config.yaml
num_hidden_layers: 16
num_attention_heads: 3
hidden_act: "squared_relu"
norm: "rmsnorm"
rope_theta: 10000.0
rope_fraction: 0.5
attn_scale: 0.177
bias: "none"
max_grad_norm: 2.0
schedule: "wsd"
train_tokens: 98320000
Each number is 128 + 24 x the weight over its row's rms, rounded and kept within 0 to 255. Layers, rows and columns count from 0. The size above them is the row's rms in percent of the matrix's.

# layer 10 MLP down (transposed), 384x96, rms 0.0923, rows 326-361, columns 0-95
size [ 86 102  93 105  99  94  94 103 101 100 110  96  92  90  90 101 107 110  99 103  99  92  99 106 104 105 100 106  97 102  99  95  92  95  90  98]
[[141 137 190  35 142 142 167 128 174 124 155 125 163 158 125 107 117 149 118 155 131 109 111 112 161 117 148 102 145 137 168  85 121 136 138 150 138 102 152 117 171 136 160 177 122 149 103 161 105 102 122 123 130 134 138 111 143 141 144 173 119 128 138 135 125 134 142 154 140 106 123 139 142  96 124 115 125 136 147 155 163 139 129 117 109 107 121 188 135 106 137 136 156 134 111 105]
 [102 157 143 148 114  98 167 171 109 114 134 168 155 144 148 124  98  83 147 110 141 111 134 165 128 175 126 111 125 143 108 135 134 115 115 158 140 142 162 161 126  98 116 139 140 114 150  80 122 152 134 141 153 152 164 145 123 117 171 155 142 142 188 145 117 108 129 139 107 167 161 129 119 106 166 177 139 125 114  97 129 116 144  70 131 140 121 115 133 129 121  99 109 168 144 162]
 [ 86 112 148 149 111 132 131  85 179 139  99 143 178 130 115 140 105 117 165 132 128 119  75 148 113 132 168 111 167 118 126 111 160 158 149 145  60 110 129 141 115 124 151 143 161 141 156 124  94 145 133  94 104  99 119 166 104 112 121 103 176 122 139 127 119 124 118 143  66 113 127 152 107 112 137 142 135 139 159 149 122 124  79 130 140 133 154 161 165 131 134 129 125 141 132 107]
 [121 126 138 125 102 132 132 139 153 162  82 142 131  97 124 156 119 127 119 116 125 132 131 125 140 187 114 154 109 115 104 122 148 114 141 104 143 142 171 108 160 135 141 131 132 117 130  88 147 125 153 123  62 120 106 120 112 106 109 151 121 106 199  97 107 127 102 108 120 128 128 149 100 140 145 182 150  73 133 132 127  82 126 178 138 133 122  95 124  90 177 119 122 115 106  93]
 [ 87 154 155 192 142 127 127 122 139 108 143 127 148 128 134 130 165 102 125 154 142 129 161 124 153 115 149 166 157 144 108 123  93 118 124 110 145 122 115 120 161 155 187  95 157 130 126 118 108 164 118 187 139 139 104 141 105 134  88 101  74 165  91 108 122 104 100 101 113 156 123 175 126 138 113 180 120 139 139 107 126 140  92 155 121 107 131 127 139 117 158 135 146 109 115 130]
 [133  61 128 148 107 100 108 124  88 147  98 119 143 120 154 104 135 114 115 138 135  91 111 141 105 130 111 107 152 101 125 128 153 149 121 139 166 108 150 133  92 126 137 152 159 164 123 161 132 136 161 148 109  95 154  96 115 131 149 133 145 159 105 152 138  93 130 134 114 149 105 111 131 124 107 100  70  86 139 137 133 119  81 127 129 175 113  83 137 123 148 173 137  79 111  93]
 [136 124 103 131  97 132 173 149 116 181 156 154 138 133 121 167 129  87 182 113 111 124 127 142  67  95 108 105 103 168 125 141 142 128 164 191 130 103 117 115  75 116 138  92 162 147 157 119 141 130 182 155 135 114 135 105 145 125 149 150 128 130 105 121 148  94 157 114 119 107 122 113 119 144 105 103 140 116  97 115 104  85 115 142 147 129 133 117 159 150 116 147 126 111 139 112]
 [148 106 141 127  94 107 150 117 114 172  92 154 109 130 136 147 124 183 124  97 142 132 114 105 109 140 137 136 152 107 138 164 130 138 120 194 110 154 101 130 146 165  79 102 134 156 123 121  94 118 103  94 117 125  64 144 141 152 119 122  95 142 150 101 133 105 123 127 119  99 140 193 114 160  91 135 107 112 129 122 141 111  99 119 140  84  95 116 136 162 138 146 137 117 147 132]
 [122 173  92 178  99 149 121 135 155  61 129 137  61 134 140 104 139 127 115 172 131 160 107 133 153 143 141 116 110 127 141 140 184 117 100 123 114 137 147 138 117 118 145 146 147  81 127 145 130 102 143 138 133 150  90 103 109  98  98 171 140 118 139 155  96 126 140 112 144 124 104 176 132 126 142 101 119 133 182 108 142 151 148 112 155 120 142 151 136 146 122 102 108 110 116  97]
 [126 130 129 106 107 125 130 155 109 150 115 114 160 129 136 126 124 182 110 123 138  68 122 106 153 117 126 124 139 112 127  95  74 129 136 116  92 123 162 173 103 142 159  75 148 119 140 117 151 121  90 151  84 119 108 114 157 125  93 120 128 139 155 138 114 184 140 102 136 144 137 127 112 119 140 116 104 101 132  81 133  79 139 116 142  63 150 109 133 175 145 112 138 144 150 118]
 [115 141 151 127 143 152 142 119 131 114 125 102 165 122 104 113 133 156 112 121 134 109 119 139 111 106 113 110 171 165 147 137 104 186 121 132 157  92 128  69 127 158 147 153 138 112 127 121 116 120 157 124 126 162 123 125 112 105 122 136  79 166 151  75 110  94 100 145 106 138  75  97 117 140 153 171 128 118  98  90 117  95 106  98 143  97 125 127 125 147 131 141 126 139 132  59]
 [132  91 153 124 109 145 102 124 142 132 121 164 170 139 148 127 100 147 163 121 110 133  92 129 142 112  86 172 139 125 121 160 145 127 113 150 151 116 110 129 138 111 159  71 170 169  92 103 126 118 149 107 155 168 116 129 117 165 118 137 124 125 145  97 114 132 101 111 135 113 111 109 160 149 137 140  74  77 134 151 110 102 106 189 161 144 112 107 110 135 126 127 146 127  81 118]
 [181 130 139 126 151 124 128 135 139 164 107 141  83 145 137 150 132 119 136 116 113 137 122 139 145 165 158 101 101 152 144 166 100 127 124 131  89 125 110 171 116 169 112 146  98 117 105 137 120 132 161  95 131 111 157 106 120 168 137 118  74 130 136 127 156 117 132  99 106 119 136 131 105 150 137  76 100 174 129  87 105 126 171 181 157 149 105 146 109 149  93 125 103 129 134 171]
 [ 88 145 118 158 114 125 128 112 174 163  99 134 109 103 155 151 141 124 150 135 139 121  62 115 151 111 140 125 127 145 138 126 108 157 132 154 131 131 139 170 151 124 123 103 124 121 133 140 133  91 148 163  95 125 105  79 112 102 111 134  89 134 114 107 139  81 119 121 101  86 118 136 153 116 155 117 125 117 159 105 183 154 118 133 128 139 120 145 130 132 163 186 169 118  80 164]
 [ 99 114 119 136 100 122 161  87 177 104 153 131  98 139 119 139 131 120 123 145 146 149 158 166 135 123 152 117 145 162  80 138 113 184 133 102  98 123 125 130 126 116 121 149 116 135 149 150  49 117 121 152 126 115 140 167 103 131 147 134 132 109 131 105 121 141 118 175  89 119 117 151 104 122 184 142 128 124 133 129 107 161 103 212 106 144 116 101 130 118 147 121 136 129 130 123]
 [130 131 125 129 164  67 102 141  79 199 114 107 138 139 147 141 136  99 112 107 138 145 136 123 132 134 159 103 121 141 123 138 103 125 151 101 118 155 125 120 137 138 114  55 135 113 142 117 101 118 105 143 141 170 144 132 127 118 102  76 138 151 155 138 118 160 144 145 130 126 142 140 203 133 143 159 125 111  86 124 159 151 134 115  87 141 138 103 144 118 104 136 144  91 124 157]
 [118 124 119 120 156 132 102  75 133  96 135 113 113 171  88 120 140 128 132 140 125 144 126 187 109  93 125 180 123 103 170 143 156 164 125 136 107 124 162 100 168 146 123 115 106 116 100 178 147 146 144 118 107 113 107 144  93 137 138 124 201 151 171 137 119 110 142 151 103 120 116 120  96 119 109 111 110 151 116 147 144 135 114  85 130 138 162  93 147 102 147 115 114 154 121 118]
 [142 112 151  90 113  93 127 159 129 120 134 151  91  90 133 106 115 173 152 113 157 132 117 154 110 121 101 114 142 126 120 132 156 147 137 103 142  72 161  53 141 145  84 116 113 171 105 154 135 114 147 107 134 142 162 101 151 136  91 138 152 149 135 124 143 120 112 159 138 164 108 147  89 127 180 129 112  86 127 144 138 100 104 123 107 153 158 139 109 124 136  98 164 124 126 129]
 [144 187 134 110 102 124 133  99 130 118 121  86 114 131 142 108 129 137 139 101 115 122 150 165 142 135 118 151 137 124 109 163 143 131  92 147 140 143 107  92 178 123 141 127 150 100 132 159 122 175 136 119  95 138 135 108 120 152 187  88 124 126  97 130 141 165 126 123 110 133  96 144 150  99 124  89  96 134 124 125 105 126 101  83 110  93  75 142 158 155 164  77 112 138 154 116]
 [153 110 143 149 126 150 158 111 129 183 152 175 142 128 153 141 114 121 138  96 143 144  97 129 166 111 131  77 141 119 131 123  94 126 109 119 134  77 124 100  82 123 124  82 132 156 143 162  98 164 158 169 134 113  89 137 168 148 132 126 111 131 126 124 102 135 134 104 139 134 141 114 176 134 146 133 100 127 128 147 160 148 150 100 129 122 105 101 105 115  71 101 126 112  81 148]
 [115 130 129  95 131 113 146 111 122 110 142 129 140  90 106 115 150 169 156 116  89  94 171 153 160 163  76 133 111 169 128 135 160 174 147 117 132 123 151  86 100 132 110 122 116 126 150 161 188 117 150 144  85 130  84 142 120 130 151 146 100 108 154 148 134 133 166 137 133  92 109 112 131  90 170  87  97 106 128 133 147  99 108 144 145 119 115 138 140  97 141 110 129 142 154 132]
 [ 99 133 137 147 229 137 113 125 109 146 124 114 153  95 152 132  94 129 162 115 125 111 142 128 109 161 112 139 109 122 127 152 130  79 120 127 137 149 107 115 110 133 139 183 151 159 132 123 153 122 159 131 170 162 121  87 135 129 134 155  91 127 161 132 111 126 117  92 156  99 141 113 151 100 129 119 138 157 131 100 130 149  77 156 145 153 105 123 140 158 123 154 101 157 136 157]
 [146 166 137 145  93 148 110 133 118 135 119 116 127 158 165 167 116 157  90 146 126  93 144 169 132 136 134 106 132 103 135 169 115 127 138 141 191 150 128 148 139 141 154 128 130 140 130  99 150  80 104 139 119 146 107 146 137  93 207 125 150 122 156 174 128 121 133 116 142 127 112 136 151 131 148 167 144 109 127 152 138 126 172 166 122 138 114  92  87 119 131 132 158 180 122 114]
 [110 124 138 135  91 135 122 136 121 176 150 117 117 131  86 149 123 164  97  94 129 138 106 118 109 121 167 130 145  95 144 163 126 128  93 138 101 119 139 128 142 104 114 130 109 137 157 145 152 121 136 136 108  90 126 173 140 134 141 152 106 118 119 119 132 185  79  98 134  69 145  98 112 156 131 139 139  71 131 156 163 141  83 183 118 104 115 105 125 155 114 163 161 127 136 143]
 [111 127  84  85 123 143 113  97 124 143 162 129 129 112 182 141 138 156 110 131 118 154 103 102 142 114 166 171 138 145 102  87 174 100 107 106 124 124 120 138 120  77 159 117 150 167 118 109 160 171 134 125 138 117 133  88 143  67 133 142 159 126 138 150 170 138 120 115 139 146 115 105 117 132 130 118 146  96 171 167 140 125 110 124 125 134 127 102 170 130 161 117  97 151 113 107]
 [149 130 134 105 142 114 171 135 118 137 135 146 122 104 113 127 141 175 137 138 123 147 116  90 139 138 126 128 117 160 167 124 150 174 142 122 158 128 167  65 100 137 137 134 128 140 134 107 118 142 172 184 129 120 142 135 117 132 128  76 158 125 142 115 115 136 108 165 139 172 161  99 158 109 124 161 135 133 116 135 142  93 135 144 146 136 125 159 135  92 113 114 180 204 154 143]
 [104 130 145 113 133 136 113 119 136 102  93 153  88 127 116 146  97 124 121 174 116 100 119 129 149 158  99 119 102 153 153 105 116 118 141 124 110 155 129 149 156 147 173 140  96 142 115 125  86  85 120 140 147 127 104 129 108 156 146 142 140 149 111 105 142  67 120  96 139 100 153 119 147 136  83 103 126 162 153 137 123 129 140 111 115 114 141 168 114 206 149  94 136 174 154 158]
 [ 93 174 136 136 123 136 133 136 140 122 153 168 194 130 125 122 140 137  79 164 121 129 101 144 154 128  95 176  95 150  98  81 131 119  82 134 128  89 141 108 137 170 137 147 150  97 122  74 137 137 151 145  94 141 110 141 160 163  98 124 102 152 129 129 137 154 143 118 150 144  91 158 135 124 136 111 107 124 143 111 103 143  95 131 165 146 109 173 114 110 107 128 132 133 144 116]
 [135 137 129 175 127 130 164 124 111 148 154 124 159 106  97 115 130 135 139 112 135 162 178 169 117 139 113 150 136 140 151 128 130 158 121 146 132 113 147 118 119 194 143 135 130 127 121 111 109 153  83 173 140 123 113 157 111 111 130 141 116 140 171 156  93 115 107 107 127 196 171  80 174 113 111 124 120 155 114 190 113 104 149 131 113 128 141 135 138 117 137 124  91 100 130 104]
 [189 101 104 122 117 137 152 117 112 137 117 138 130  99 111 125 122 107  81  97 112  93 124  98 129 163 144  83 126 107 184 133 132 108 146 133 150 123 114 104 142 179 171 121 129  92 143 146 110 141 111 115 110 144 129 161 145 117 137 116 119 128 151 147 118 108 135 150 160 155 124 127 127 131 121  99 146 120 136 145 145 100  78 117  95 111  92 196 141  90 137 183 150 158 115 121]
 [ 97  86  99 113 138 211 126 127 122 113 118 150 115 131 124 134 142 137 139 112 128 108 151 141  98 111 144 140 108 110 125 117 126 116 118  73 130 144 167 122 125 123 130 164 156 135 110 146 114 151 122 168 155 153 124 137 135  64  97 133 104 117 174 140 128 115 126 134 115  87 111  98  98 141 134 125 105 109 125 155  98  93 100 125 141 135 147 182 137  62 116 114 158 104 152 114]
 [105 110 133 173 100 145 134 175 141 111 126 149 120 138 129  79 116 137 136 146 136 147 150 106 133 121 153 145 135 111 149 151 132  81 134 110 152 187 130 112 128 116 151 123  98 190 140 140 124 108 147 187 111 143  87 130 113 139  82 148 120 150 102 119 147 133 135 161 119 138 122 113 143 119 170 105 141 148 174 115 152  95 127  93 118 124 139 177 101 106 113 156 162 106 100 145]
 [ 77 151 149 159 137 102 102 162 123 104 117 110 128  63  97 141 155 122 112 120 122 153 126 111 146 141 143 127 149 145  98 116 137 165 103 122 108 121 142  98 133 166 109 143 126  82 127 171 135 123 105 153 122 118 122 131 137 132 150 144 112 121 145  79 154 153  92 149 125 116  65  98 153 114  95 145 114 169 111 126 129 112 135 126 123 122 138 193 101 152 128 158 133 166 137  91]
 [122 139 136 152 113 152 150 110 181 112 139 145 130 122 115 104 146 145 151 125 116  87  95 133  94 148 164 128 100  85 145  84 160 174 127 133 129 123  91 106 153 141 141 159 108 121 139 102  97 171  78  90 164  89 135 110 152 100 146 123 114  95  84 131 113 122 120 143  96 144 110 116 127 126  88 139 145 137 121 119 110 113  86 150 130 128 150 184  98 128 133 102 126 131 111  95]
 [133 147 156 115 139 138 159 110  92 157  89  98 155 140 150 147 114 165 113 144 114 114 115 125 132 125 103  97 125 111 116 127 126 149 155 150 142 110 134 150 119 155 133 146 137 146 122 134  99 148 150 149  79  96 101 128 149 121 109 145 164 125 143  87 145 148 126 111 112 122 117 123 123 141 166 120  75  80 172  98 118 109 109 195  68 110 113  89 166 112 113 113 159 112 100 109]
 [ 83 140 119 120 140 135 117 118 102  55  95 133 153 108 108 156 116 132 118 140 174 102  98 114 125 172 160 123 119 123 141 120 143  81 135 121 167  82 126  99 126 144  95 144 153 108 122 125 119  98 145 128 157 144 128 140 109 142 153 161 101 142 199  98 144 110 115 149 166 160 103 152  92 138 135 123 119  92 142  86 119 129  92 106 119 150 140 137 153 143 128 153 131 122 112 116]]
# layer 10 MLP up, 384x96, rms 0.105, rows 327-362, columns 0-95
size [100  90 108  97  88 100 102  99 102 107  96  89  85  88 100  98 108  95 107  93  94 101 103 107 108  98 112  97 103  99  96  92  95  91  96 103]
[[129 119 139 135 151  91 113 163 142 121 137 116 154 139 103 120 126  76 154 107 107 138 123 140 142 127 141 139 121  95  69 124  95 140 184 148 130 173  81 126  72 139 116 139 143 145 134  97 151 124 138 124 115 112 119 125 136 183 132 164 132 147 144 134 126 125 155  99 142 130 133 123 168 133 169 126 122 108  90 125  90 110 187  99 105  92  93 103 109 146 122 127 129 113 136 171]
 [126 117 192 104 115  91 119 107 115 169  94 111  91  84 110 142 151 119 128 148 134 124 142 126 128  99 135 130 101 113 136 119 121  99 156 134 109 162 129 142 146 105 109 109 127 115 134  81 148 133 119 152 188 112 143 132 155 149 122 114 143 131 125 171 160 170 142 161 127 152 127  86 120 119 146 147 186 144 141 125 103 110  94 139 116 152 107  74 108 131 137 164 155 126 124 176]
 [121 138 128 100 144 143 165 134 102 130 126 105 107 135 140 123 119 125 103 111  94 109 163  91 126 153  81 136 132 141 104 154 120 109 150 156  91 130 141 141 171 178 122 114 127 158  85 137 123 188 131 101 112 103 172 138 156 122 100 111 131 142 109 172 153 162 118 151 164 149 176 123 175 147 123 145 120  86 121 141  95 142  81 121 145 108 133 142 130 133 176 127 129 129 112 119]
 [125  96 159 146  91  86 113  92 142 118 150 123 114 116 141 129 102 116 119 135 136 126 139 132 121 172 107 107 184 130 150 122 128 118 118 126 101 121 116 121 136 135 133 149 137  63 171 125 131 137 128 100 127 151 105 150 121 150  92  90 112 147 126 141 114 132 144 132 135  85 172 107 117 149 104  99 119  85 112 117 128 147 117  89 104 159  77 177 105 140 147 165  95 159  75 128]
 [169 128 157 132  96 135 106 128 127  88 118 135 121 131 136 140 114 114 153 106 110 159 102 135  54 134 145 132 158 127 111 150  94 136 114 165  78 133 131 183 138 105 144 112 172 114 130 157 187 119 150 134 120 104 132 120 102 142 120 128 113 121 138 112 125 115  95 159 136 154 155 111 120 110 161 139 130  62 112 124 134 118 103 110 105 149 147 160 121 169 147 141 126 128 152 184]
 [122 145 128 101 164 108 159 109 170 118 153 115 146 146  92 152 120 154 137 117 134 128 108  72 152 160 140 127 118 131 122 119 142 133 143 141 103 126 115 162 119 140 128 161 118 135 135 151 127 118  85 109 148 109 143 187 116 122 137 148 194 112 126 141 150 158 178 161 149  95 120 113 134 138 132 149  94 141 113 176  98 175 131 105  88 111 105 119  79 152 150 113 136  86 137 128]
 [123 103 162 171 136 110 140 121 140 126 101 132  99 115 154 101  66  94  79 110 123 138 144 106  86 178 108 149 148 144  91 134 137  81 119 148  83 138  94 106 151 115 117 111 169 122 136  95 140 132  99 118 129 133 150 145 107 134 150 100 134 135 107 117 148 149 109 142 129 135 110  87 130  94 115 161 176  96 115 118  92 119 152 109  87 119 141 148  95 144 124 105 109 111 144 129]
 [ 97  98 132 173 151 103 100 133 144 113 116 102 122 132 123 110 145 110 159 113 125 193 125 116 146 135 138 118 131 155 119 126 142 129 125 160  82 160  42 148 130 124 100 159 144 117 151 112 124 123 111 148 143  95 171 152 176 141  82 115 153 153 132 160 129 133 103 112 169 118 128 138 127 130 124 147 161 110 172 120 144 159 170 135 134 144 131 138 118 146 112 171 158 112 128 133]
 [145 136 150 139 140 119 107  97 168  91 107 118  94 125 155 129 120 114 101 101 137 135 184 101  93 103 126 171 148 101 145 136 121 133 117 114 119 170 110 153 114 163 115 111 106 119 135  92 161 118 122 101 137 113 127 144 135 169 122 114 115 131  97  79 157 147 123 126 113 160 136 105 138  93  68 107 139 109 125 117 118 122 128 145 127 159 127 110 119 183 129  77 170  82 156 110]
 [121 125 149 101 101  79 112 151 133 114  70 134 139 154 120 104 110 127  91 165 106 101 161 136 132 174 123 147 144  93 130 182 144 123 126 136 129 129 100 122 120 105 131 152 159 109 121 165 111 131 140 133 162 127 128 129 104 146 133 172 132 103 114 154 162 162 134 135 173 160 110 107 145 138 158  99 121  94 131 123  93 147 144  85  88 100 134 168  85 140 118 123 166 143 151 126]
 [ 94 136 150 177 133 108 150 115 158 110 109 116 110 110 135 159  96  86 135 119 149 172 128 141 124 135 146  79 140 107 146 130 146 102 117 142 138 162 138 151 141 157 137 136 120  90 159 135  96 124 156  80 124 112 105 127  73  96  99  76 157 150 134  80 148 124 108 115 156 171 173 114 143 117  78 121 129  98 123 150 102 140 134 135 116 146 159 126 114 144 128 139  97 111 138 110]
 [109 139 169 106 153 141 170 176 143 128 124 160 148 127 130  87 146 102 155 118 133 130 138 158 133 169 127 197 154 118 144  81 120 137 138 172 111 105 145 107 165 131 154 177 183 150 152  88 125 135 120 120 122 153 183 136 141 117 106 138 122  90 113 140 133 153 121 133 145 119 140 117 141 125  98 133 126 120 130 132 114 122 129 133 110  89 137 139 147 124 148 116 148 132  55 140]
 [106 131 114 112 128 143 131  96 160  96 130 130 159 144 124 176 102  73 121 158 118 154 135  85 126 165 166 135 132 116 116 146 108 137 151  96 139 140 107 156  94 113 111 173 162 113 139  97 129 130 131  83  95 129 108 104 121 136 124 141 134  90  89 145 145 115 124 134 141 160 124 104 123 161  66 112 145 143 109 183 151  95 121  92  90 144 134 144 160 138 112 126  98 131 139 112]
 [ 86 127 115 137  81 118 150 132 164 118 122 127 136 141 127 144 145  96 152 105 146 121 110  98 126 154 100 123 196 144 126 123 135 135 146 140 131 163 157 120 113 109 128 110 136 127 134  71 123 105 159  57 125 128 128 166 128 121  61  85 169 132 148  99 144 100 100 130 129 129 139 126 131 124  98 141 121  88 107 134 151 100 122 145 120 133 143 160 152 125  89 159 113 149 170 141]
 [109 145 155 155 136 107 109 129 126 122 135 113 158 148 114 146  88 150 133  99  94 144 121 134 146 133  81 128 116  62 118 106 114 136 103 172 138 129  78 130  98 146 127 125 172 111 184 156 107 160 114  97  98 114 108 122 117 149 106 130 147 134 114 130  93 164 128 119 122 103 111 148 152 150  86  83 152  96 106 180 105 121 119 121 122  99  89 110 114 104 106 155 135 146 138 119]
 [111 100 120 158 135  90 130 127 148 110 133 135 121 168  75 132 131 160 138  91 130 139 130 137 102 119 112 171 145 132 110 133 112 130 171 145  71 145 113 127 139  68 117 147 118 156 108 117 114 154 108 139 131 137 165 131 112 108 122 143 122 108 145  79 121 162 156 123 118 146 144 129 193 114  92 124 164 100 133 152  95 111 146  94 103  76  97 140 126  96 140 118 136 146 110  92]
 [138 116 130 117 130 141 116 145 113  92 132 147 130 138 122 126 123 117 143 127 157  97 148 128  71 158  72 148 121 128 136 167 132 125 119 137 112 153 104 151 128 156  84 123 164  77  90 113 150 136 132 123 155 137 180 150  78 105  95 153 165  91 103 144 175 136 132  98 171 127 126 135 108 155 137 165 139 123 104 118 146 163 129 133  99 159 152 121 120 130  90  98 147 144  89 119]
 [143  88 137 120 144 142 127 133 143 129 111 124 171 109 126 123  72 105  95 134 148 165 134 160 134 110 155  98 111 136 127 146 127 113 119 164 121 115 125 127  98 150 128 132 168 131 150 123 135 142 106  95 117 108 166 158 103  73  88 129 151 109 124  92 153 128  95 111 137 156 155 123 127 121 104  85 126  61 107 161 117 134 111  60 130 133 114 103 160 120  79 133 110 132 112 142]
 [121 133 131 119 154 146 118 138 124  70 117 132 127 124 152 126  83 114  90 117  70 139 135 125  96 113 102 140 143 132  98 116 140 109  91 173 107 158 116 116 164 140 149 145 115 152 143 101 154 140 114 113 111 110 102 111 151 146 129 163 117  89 133 146 138 187 152 105 119 135 146 125 109 104 121 124 130 129  76 145  96 130 189  85 104 155 125 126 112 118 129 103 134  60 142 135]
 [ 79 100 167 141 108 110 127 129 124 121 159 140 111 152 157 132 120 129 100 114 167 138 140 101  82 144 139  88 105  96 132 135  78  91  99 112 125 124 118  53 148 113  90 142 146 125 138 133 141 117  88 118 115 133 131 150 114 114 125 168 141 114 133 152 110 155 143 140 161 157 131 127 113 137  60  92 163  89 135 146 138 151 143  97 111 161 128 131 100 106 156 127 116 145 124 147]
 [117 140 126 119 117 123 163 137 193 141 125 157 146 150 117 132 145 102  94  93  98 152 121 116 136 146 130 133 143 119 140 112 137 117 103 135 127 153 116 129 138 146  92 150 151 116 182 110 117 114 119  82 178 127 159 154  88 190 141 145 134  82 102 119 154 136 138 100 106 140  93 119 149 130  74 111 108 144 134 156 131 138 133 112  70 147 151 129  88 145 122 168 125 135 122  92]
 [155  80 135 122 122 124 133 145 107 122 117 132 150 155 166 145  86 116 148 129 123 134 160 120 106 146 105 157 122 110  81 117 145 122 120 148 108 120 125 158 124 135 165 180 162 104 141 108 115 151 138 109 103 165 107 125 141 158 122 143 155  95 126 107 149 129 161 124 154 151 115 153 140 137 106 169 131 130 147 131  77 136 202 135 145 148 122 160  89 140 126 154 156 126  89 183]
 [110 140 171 133 111  85 104 133 134 133 142  76 125 134 128 103 116 128 152 119 139 150 116 111 124 188 126 179 165  98 122 135 111 147 104  89 116 160 104 177 160 103 131 120 158 115 140 130 177 132 147 150 122 188 125 118 129 138 125 104 177 140 120 154 125 138  92 130 124 110 158 100 155 116  75 160 184 114 156 108 116 128 140 104 120 124 147 136 123 112 126 135 145 124 150 146]
 [128 118 129 159 143 121 131 150  99 106 115 118 131 154  96 113 123 132 133  99  89 185 109 133 134  88 121 132 146 106 135 103 166  74 147 150 146 139 138 128 163 121 118 156 110 157 133 151 112 138 113 124 117  84 135 162  95 164 134 141 128 124  57 110 119 142 130 122 128  89 131  93 146 152 106 148 105 142 102 145 132 153 148  70 111 136 109 155 150 144 140 163 173  87 151 145]
 [102 126 125 151 141 112 156 128  82 113 130 114 108 139  87 117 141 137 155 118 137 168 137 119 150 128 111 105 177 114  96  94  81 109 147 147 136 115 123 153 111 162 107 162 106 135 144 134 158 219  92 107 122 178 157 166 107 128 120 126 150 133 135 133 140 127 158 139 118  95 137 124 157 143 128 127 116 131 104 141 137 157 150  92 102 132 110 122 142 172 167 144 140 118 123 169]
 [150  93 107 166 125  93 117 107 154 125 164 108 148 129 122 145  75 159 127  96 123 129 124 125 120 118 131 138 104 157 141 120 117 117 148 203 126  98 134 144 158 144  86 133 151 112 140 130 162 130  96 123 174 101 121 155 125 104 103 152 157 137 133 143 159 114 101  90 140 163 155 120 168 149 106 137  98 118  80 127 136 115 131 123 140 107 118  75 111 118 125 121  75 115 100 144]
 [138 118 115 169 105  63  93 187 138 105 112 102 142 113 121 147  60 119 106 123 106 133 115 119  78 137 112 105 138 128 125 153 142  94 123 169 122 126 136 132 126 140 133 114 122  97 151 153 104 116 130  72  94 141 125 173  98 110  85 114 142 145 127 104 123 132  95 110 110 150 116 111 131 121 108 110 118  85 107 139 109 168 132 110  96 156 120 135  96 156 111 111 105 118 158 129]
 [112 159 116 128 145 117 131 135 113 124 145 152 109 162  85 126 157  79 131 128  82 134 176 114  63 170 118 139 112 116 102 109 157 135 134 119 129 120  88 148 140 108 136 141 118 117 118 110 153 129 139 125 131 139 136 130 156 171 114 140 186  72 138 122 164 123 118 103 118 101  91 118 112 164 143 101 118 110 141 132 102 180 180 109 131 182 120 111 128 124 138  95 138 134 133 135]
 [163 125 173 131 118 126 119 166 157 121  97 124  95 139 132 134 136 147 121  89  92 115 120 110 107 145 122 127 127 154 123 101 120 156 147 134 134 127 117 158 165 105 140 126 134 117 142 132 153 163 171 126  99  92 122 134 149 157  60  96 122 159 134 167 179 114 114  89 183  91 165  74 159 137 137 126 105 133 131 154 127 137 144 139 119 104 126 132  95 121 105  92 123 116 112 159]
 [105 142 116 111  95 113 109 133 140 117  94 109 108 114 137 116 127 129 153 122  93 159 143 125 120 153 133 166 131 104 141 131  91 141 107 193  90 157 120 132 122 119  95 160 155  90 138 115 140  95  84 117 144 152 150 111 108 111 101 136 146 113  95 106 135 118 111  93 161 125 181 104 146  89  76 117 199 110 138 134 113  98 170 131 122 138 145 143 130 143 132 135 123 150 165 115]
 [116 129  93 124 134 147 144 148  90 108 126 126 132 125 136 142 112  86 170 104  64 113 129 102 105 112 132 114 148 143 156 154 136 116 103 163 144 143 141 111 124 163  57 125 187 114 134 118 149 147 107 101 126 135 172 152 163 123  80 106 143  84 126 134 146 127 136 115 127 175  94 144 123 153 120 119  99 138 100 165 140 101 169 121  90 149 129 139 142 148 122 141 126 151 129 111]
 [111 158 144 124  79 118 136 145 150 126 102 114 154 140 147 163 135  79 118 142  96 111 157 128 137 126 120 171 155  92 102 141 124 134 136 124 119 157 122 112 119 145 111 119 107 138 106 118 138 125 110 119 147 106 115 127 106 121 143 146 148 120  91 106 117 160 107 107 100 117 196 109 129  88 140 151 152  99 140 133  76 154 129  91 117 119  84 134  78 127 104  89 114  98  70  88]
 [124 123 127 154 124  94 115 135 172 150 152 141 138 160  91 114 120 105 116 131  85 132 119 112 137 144 117 145 148 116 132 110 155 149 153 111 149 135 115 132 129 142 117 124 107 135 115 106 149 105 142 139 155  92 147 128 106 137  88 130 175 166  77 139 130 163 180 119 136 108 168  71 115 139 145 150 137 106 131 121 105 153  85 144 155 137 105  81 113  78 124 130 134  55 113 130]
 [112 134 183 170 104  84 100 141 154 122 108  89 164 121 130 161 141 141 167 132  80 216 132 127 129 148 119 140 150 137 120 126 144 148 124 101 100 133 136 147 130 142 106 122 109 114 111  93 118 115 165  94 144  99 131 145  89 170 111 136 131 151 125 110 116 122 146 155 115 107 123 151 109 108  99 128 164 102 113 118 105 125 152 105 146 128 133 128  86 128 139 115 133  76  92 128]
 [107  70 156 146 124 112 126  94 125  95 112 110 113 161 120 164 121  84 132 156 152 141 145 130 118 160 115 149 139 111 150 135  98 141 156 138 126 144 121  89  96 132  82 148 136 131 112 149 124 129 102 124 137 160 149 156  92 140 131 122 120 169 124 132 157 128 136 142 171 154 157 126 112 114 151 103  88  86 132 113 147 113  94 124  71  94  87 157  96 165 115 163 127  91 119 134]
 [119 115 135 155 109 113 101 137 155  99  64 143 124 170 101 189 100 106 147 137 114 129 122 127 134 138 122 159 117 117 118 121 126  59 139 136 141 139 116 125 100 150 126 172 130 143 122 119  99 127  68  74 126  90 128 115 134 108 104 134 122  79  77 123 110 141 103 107 123 129 114 133 125 122 120 112 111 116 109 119 110 162 140  99  93 140 117 158 155 146 131 103 124  90 159 166]]